Each number is 50 + 15 x the weight over its row's rms, rounded and kept within 0 to 99. Layers, rows and columns count from 0. The size before them is the row's rms in percent of the matrix's.

# layer 6 attention query, 64x64, rms 0.162, rows 0-25, columns 0-63
117:29 63 49 32 59 30 68 67 68 37 68 37 49 52 16 24 69 64 55 59 69 37 32 57 30 52 36 42 31 53 61 56 50 44 25 65 53 40 40 76 63 41 52 65 36 54 54 18 38 42 73 68 57 55 41 42 81 46 52 42 66 33 47 69
067:32 64 55 83 57 70 30 60 38 40 58 24 46 50 57 53 35 35 56 59 36 63 47 17 52 36 54 43 54 36 52 20 44 61 46 41 60 62 47 41 45 70 55 70 65 70 40 75 41 75 52 26 52 32 62 65 29 53 48 54 68 83 21 52
113:50 28 49 51 59 28 65 82 62 51 45 40 57 43 44 35 65 64 56 44 57 45 54 53 48 38 55 42 36 52 78 76 45 27 43 70 58 50 50 61 53 20 55 70 34 52 44 07 33 32 71 66 66 40 48 16 78 50 49 32 65 42 51 53
097:67 69 64 45 59 81 55 52 59 49 52 50 53 50 50 46 51 63 24 68 54 30 22 62 66 47 57 28 37 30 39 25 36 59 69 40 46 38 34 41 56 45 16 47 41 66 47 75 56 52 40 38 28 60 66 70 33 87 43 72 49 30 62 59
104:34 22 49 59 57 67 53 22 43 41 56 47 48 33 28 59 54 56 43 69 79 17 58 49 53 37 25 44 35 67 38 49 61 55 58 63 77 62 46 84 60 45 22 54 42 66 58 39 59 54 53 43 12 34 54 70 45 31 47 65 57 68 57 43
082:62 50 55 65 68 60 71 37 40 48 31 27 23 67 43 52 38 21 63 68 41 46 56 48 43 43 29 76 59 41 16 52 41 39 64 42 48 64 40 52 50 47 45 68 66 33 65 83 64 54 64 35 34 33 72 61 42 38 31 73 45 35 44 75
088:83 38 61 47 39 57 59 46 38 70 57 52 50 50 41 75 41 69 56 33 51 46 57 71 34 45 49 43 56 55 53 73 78 45 51 74 18 59 48 18 26 33 54 26 56 34 52 57 15 40 51 72 58 52 62 39 69 48 67 49 32 43 67 32
083:57 72 68 30 65 67 57 60 56 47 35 24 59 39 49 66 42 50 41 62 51 29 75 49 61 35 40 35 30 54 38 58 72 31 42 35 78 45 46 58 78 38 50 54 25 19 61 44 55 77 43 66 49 58 39 26 25 41 41 77 42 43 66 59
090:41 47 54 59 48 43 47 38 47 53 50 89 56 27 36 32 66 62 33 69 50 40 26 80 59 59 38 45 46 81 71 63 39 34 46 46 74 35 53 80 55 27 47 41 45 48 29 29 41 41 58 74 66 36 52 26 42 45 33 42 47 43 64 75
093:52 46 45 24 52 36 51 35 36 50 52 45 44 62 37 40 22 40 60 42 42 39 39 49 64 45 78 74 60 35 46 35 48 52 59 54 35 33 46 96 71 27 54 63 57 45 71 74 64 79 51 34 44 51 80 75 46 25 37 60 56 40 50 60
082:25 68 45 53 61 64 78 66 49 77 61 23 29 50 49 40 39 28 34 56 46 67 67 57 59 66 61 58 63 31 33 34 43 64 43 49 43 65 44 51 70 61 45 46 57 53 56 50 59 61 01 11 55 43 61 44 30 39 59 30 55 59 51 45
086:39 66 52 68 55 41 72 15 29 41 31 53 49 45 48 50 37 35 50 52 64 45 62 59 56 53 71 72 52 62 42 44 47 51 48 63 57 67 40 51 46 35 21 59 63 53 65 66 94 29 23 13 50 67 50 51 24 32 50 32 55 48 46 65
099:59 49 36 49 45 37 62 57 54 48 69 64 46 72 66 17 61 51 56 32 67 51 39 71 40 28 44 40 36 37 55 65 76 46 40 56 43 59 28 38 41 18 14 58 53 70 54 51 40 68 72 75 49 55 47 31 71 41 84 48 38 49 70 57
088:58 33 59 69 50 36 57 28 40 28 56 51 55 43 45 53 85 38 64 40 59 50 57 13 54 57 58 63 46 31 49 55 67 36 33 00 68 57 44 55 30 61 38 58 48 47 71 48 60 42 66 66 62 45 54 43 75 42 57 72 36 40 18 55
087:37 52 37 60 63 74 36 46 36 67 56 57 72 58 61 46 42 58 48 21 52 50 69 38 47 39 49 61 66 37 40 24 71 50 35 52 46 47 79 41 60 29 14 62 44 67 69 43 70 47 50 53 68 71 68 41 63 49 39 76 36 51 46 09
093:38 51 42 40 64 71 44 38 57 39 69 31 41 49 23 39 51 52 76 54 22 66 74 55 74 54 58 68 36 17 66 35 63 53 55 37 60 60 42 68 68 63 23 29 46 23 31 23 53 73 53 52 61 58 35 54 55 52 64 59 33 42 66 57
093:57 50 23 62 43 72 58 42 57 64 41 68 59 59 50 42 61 69 65 34 77 55 51 27 50 46 29 69 21 30 82 29 60 51 25 61 79 59 63 38 47 48 64 47 52 47 53 39 36 41 53 37 41 51 71 34 37 64 50 16 22 45 61 45
091:70 30 46 40 35 49 52 43 86 72 52 58 36 54 50 22 35 58 59 62 20 64 44 46 52 75 71 42 39 44 55 31 58 61 34 50 49 31 66 79 24 54 57 34 23 52 41 36 46 53 34 33 41 61 59 39 74 45 52 67 44 51 44 85
102:64 35 61 12 49 16 63 42 46 26 67 45 86 51 59 60 59 58 46 70 73 49 60 71 54 57 47 50 43 54 44 33 33 89 47 56 58 46 43 33 44 47 36 83 28 62 43 47 42 49 55 45 55 72 65 49 56 64 46 22 54 37 41 62
098:34 27 56 51 69 51 50 51 47 56 29 44 35 97 62 39 35 31 59 43 59 67 24 66 58 40 74 63 33 35 14 51 52 29 48 33 71 63 38 45 57 60 57 28 53 55 44 62 71 71 58 37 37 64 58 37 44 46 45 67 53 51 77 48
085:75 68 31 30 47 45 70 41 47 26 58 46 46 35 47 65 52 57 57 72 72 40 46 34 58 47 49 54 57 30 35 32 60 35 30 30 34 60 67 37 77 63 41 52 36 54 55 75 82 70 44 36 33 47 62 72 45 22 73 47 70 54 28 49
081:46 88 63 57 70 20 70 33 49 50 53 29 35 68 16 17 72 56 48 52 76 59 47 42 27 30 57 49 45 69 49 60 56 65 53 63 41 26 46 44 45 45 45 35 52 62 40 48 61 72 65 31 77 27 52 60 57 46 41 62 46 48 49 63
085:49 46 29 45 68 57 73 25 58 24 43 71 54 37 56 26 51 50 48 00 45 50 77 68 64 55 41 55 55 59 45 65 48 49 64 59 28 43 30 66 63 54 58 35 24 45 33 35 42 28 45 51 72 57 68 51 43 49 56 68 66 58 54 41
091:64 83 64 33 11 57 61 48 46 49 44 64 42 55 34 54 32 58 34 35 63 56 42 74 49 38 26 57 46 36 54 47 47 39 94 70 54 55 65 64 57 49 51 48 26 42 43 43 58 26 44 61 80 36 69 59 62 35 71 50 58 27 46 34
082:68 81 55 59 54 60 37 17 30 35 59 46 28 42 56 61 40 55 39 61 51 62 47 63 58 96 52 47 62 32 50 36 49 64 43 56 29 46 58 37 36 61 61 56 65 26 74 64 35 39 53 58 75 48 51 53 24 51 45 60 56 75 66 22
088:48 66 39 80 37 55 47 54 78 37 64 19 50 45 66 66 57 38 36 53 42 34 43 82 59 27 51 57 42 45 41 34 32 49 39 54 52 45 36 63 72 34 37 51 31 62 75 66 46 48 24 47 42 71 68 40 41 64 89 34 48 59 35 40
# layer 6 attention key, 64x64, rms 0.169, rows 0-24, columns 0-63
082:56 35 47 61 27 65 40 40 59 41 58 43 73 61 52 36 56 71 99 43 41 43 47 57 42 51 42 47 66 68 85 51 34 49 69 13 64 62 55 60 50 51 70 54 25 63 54 50 28 50 45 57 32 44 29 37 60 36 33 69 35 52 63 46
064:61 40 20 56 27 34 55 33 70 36 58 50 63 78 48 43 66 59 66 55 51 58 52 65 45 47 64 27 36 51 46 44 53 48 47 40 48 55 71 58 66 54 59 52 38 52 47 50 23 34 27 98 69 60 54 23 49 49 37 27 26 82 40 53
113:44 40 34 38 28 63 38 64 57 15 49 53 63 38 61 41 64 66 83 42 43 59 57 73 63 41 52 35 55 76 84 59 31 36 63 48 65 53 61 34 44 45 69 26 54 64 37 32 31 37 54 60 35 47 14 45 71 48 64 55 44 40 62 56
088:66 11 32 80 67 49 66 60 57 78 35 60 50 47 50 43 57 56 80 30 42 51 60 44 31 41 63 34 73 80 59 34 32 45 48 33 57 43 73 52 22 26 68 61 44 47 55 43 48 22 46 52 67 49 57 43 51 43 50 49 52 40 41 23
094:55 32 64 41 57 31 49 53 60 93 49 62 35 45 46 61 41 41 27 61 57 61 50 31 41 86 67 50 45 53 32 62 47 80 35 59 30 25 49 54 56 34 33 62 59 40 55 46 61 51 42 42 70 11 48 60 49 43 60 47 57 83 32 32
094:51 44 55 82 48 34 55 51 57 63 43 49 18 49 48 74 56 47 49 60 24 30 47 45 49 57 50 30 71 41 32 20 55 53 60 41 61 67 30 56 59 94 38 59 39 29 67 72 53 42 34 35 56 41 73 50 47 28 53 64 76 63 41 37
082:49 67 50 61 40 25 27 41 42 48 40 57 58 69 51 42 64 47 61 62 52 46 19 49 83 57 34 72 59 16 41 72 27 42 66 57 63 53 39 45 50 52 43 50 46 54 44 45 46 71 59 54 30 60 25 55 86 39 23 58 68 46 36 80
098:53 36 42 58 60 45 45 34 57 57 27 51 60 71 43 31 22 45 30 51 51 43 45 35 70 71 53 52 27 40 12 47 75 63 60 65 38 34 64 46 47 60 28 57 59 62 41 43 52 61 31 40 67 48 85 51 32 46 63 53 70 86 53 27
091:68 75 68 19 73 41 40 49 63 67 55 46 86 46 48 62 39 40 47 51 44 53 79 35 47 45 61 27 59 35 47 15 50 77 33 79 48 28 32 62 47 48 38 77 43 44 67 59 43 44 36 42 50 45 69 60 59 39 47 52 68 62 45 38
092:41 64 47 36 59 48 74 56 47 71 36 64 31 68 52 72 21 38 20 45 49 50 47 49 68 59 42 69 39 23 35 58 59 35 59 33 48 42 32 48 46 66 58 60 46 41 85 71 67 39 41 37 49 35 65 70 40 36 56 62 58 79 47 17
116:45 38 48 49 51 24 43 54 66 68 40 47 65 50 45 76 35 33 53 70 41 28 48 35 57 45 70 55 58 48 17 51 63 54 33 36 48 20 44 71 48 84 49 72 34 41 62 48 68 49 30 44 47 49 72 45 33 71 28 39 61 87 38 47
105:57 62 45 50 44 60 57 56 32 26 78 51 61 45 57 25 58 64 86 34 61 43 52 64 23 46 41 61 44 59 65 42 25 48 56 54 53 55 66 46 42 21 65 30 49 43 28 56 16 52 68 64 57 39 31 52 69 52 50 44 37 24 79 73
094:43 41 64 67 65 29 70 31 53 57 49 47 35 43 70 71 14 34 54 51 61 20 30 30 51 46 47 73 27 63 38 34 58 64 55 55 47 26 38 60 44 59 43 50 53 33 64 64 62 52 40 38 79 45 69 92 47 56 48 59 51 47 28 39
096:47 74 51 50 63 36 47 54 65 71 37 36 47 34 45 62 49 26 16 65 25 44 37 53 38 60 52 71 41 46 54 32 49 56 47 39 40 44 51 77 84 67 60 57 64 43 55 62 75 47 37 46 51 23 74 56 38 50 45 51 61 95 35 33
072:31 63 42 50 29 53 38 44 56 54 61 59 62 48 65 50 32 72 57 63 38 32 34 29 44 44 34 53 32 48 76 70 57 35 49 50 65 45 60 51 87 53 84 44 61 72 44 30 59 45 41 59 52 37 03 37 69 41 61 40 77 44 44 62
095:33 58 48 53 74 37 40 16 39 38 48 44 44 73 65 67 51 36 22 57 73 31 57 66 49 59 64 40 68 72 35 54 47 38 28 56 41 41 72 42 36 39 75 52 50 66 51 48 71 23 47 49 74 21 66 47 54 58 44 42 76 62 30 54
099:54 72 38 45 60 55 29 52 61 69 41 75 37 08 23 46 45 43 46 56 56 47 65 44 50 58 49 45 60 58 11 61 88 55 75 40 43 39 50 49 65 57 69 51 56 31 52 44 65 40 56 20 75 45 51 68 45 56 20 42 54 59 35 51
084:33 45 40 53 60 48 56 46 30 49 49 26 42 51 41 51 55 57 46 42 49 58 52 60 33 42 47 43 81 43 52 54 75 43 62 41 67 47 61 83 65 46 35 68 47 43 72 56 63 55 61 60 42 32 73 58 52 30 34 00 57 55 72 08
089:54 64 75 86 69 46 53 57 48 65 36 38 69 38 56 45 65 71 36 41 35 40 44 43 45 52 57 58 34 59 54 65 61 74 30 32 83 55 44 32 21 45 39 26 60 29 35 67 79 47 46 44 60 45 65 36 27 53 47 32 66 50 51 28
093:55 53 22 49 50 36 44 29 74 19 55 50 69 57 52 43 52 51 84 57 53 62 82 68 65 37 56 54 24 65 65 53 52 38 84 40 69 45 43 72 50 30 54 48 39 76 41 42 54 34 43 38 65 44 56 53 38 30 58 26 48 25 32 47
088:24 65 48 47 53 39 62 46 50 33 34 44 40 39 48 59 62 62 49 29 64 55 28 78 59 52 66 54 40 64 71 40 46 38 58 59 37 51 61 33 65 12 60 28 90 40 24 36 53 59 51 67 22 60 26 62 51 50 58 61 50 34 75 58
081:72 40 47 37 30 66 74 40 64 55 75 68 61 49 46 41 37 60 36 66 49 30 42 83 66 36 63 70 44 63 64 17 49 51 39 62 51 83 69 27 46 44 38 51 57 36 56 33 44 36 31 56 37 30 58 64 79 59 40 37 41 42 37 36
086:45 64 44 50 62 65 58 44 08 92 51 22 62 56 47 50 48 73 48 19 46 53 51 52 33 40 68 52 57 25 53 35 59 41 57 29 40 60 57 23 40 41 40 80 50 60 49 67 51 48 49 38 66 66 34 71 52 36 73 28 61 49 44 52
083:39 49 39 74 64 66 38 51 59 67 34 52 26 48 49 55 58 48 30 33 54 20 75 32 47 32 60 74 45 38 33 42 24 55 38 86 37 54 33 23 54 32 54 48 60 67 65 39 44 39 58 62 21 61 49 67 57 63 62 24 58 36 50 67
076:47 45 44 48 66 79 63 61 34 19 40 24 53 71 43 34 63 52 75 56 37 59 48 40 45 48 38 49 54 54 43 56 53 51 32 26 47 50 43 33 47 63 74 49 27 56 28 35 54 62 22 59 51 75 23 68 82 44 56 69 25 41 72 56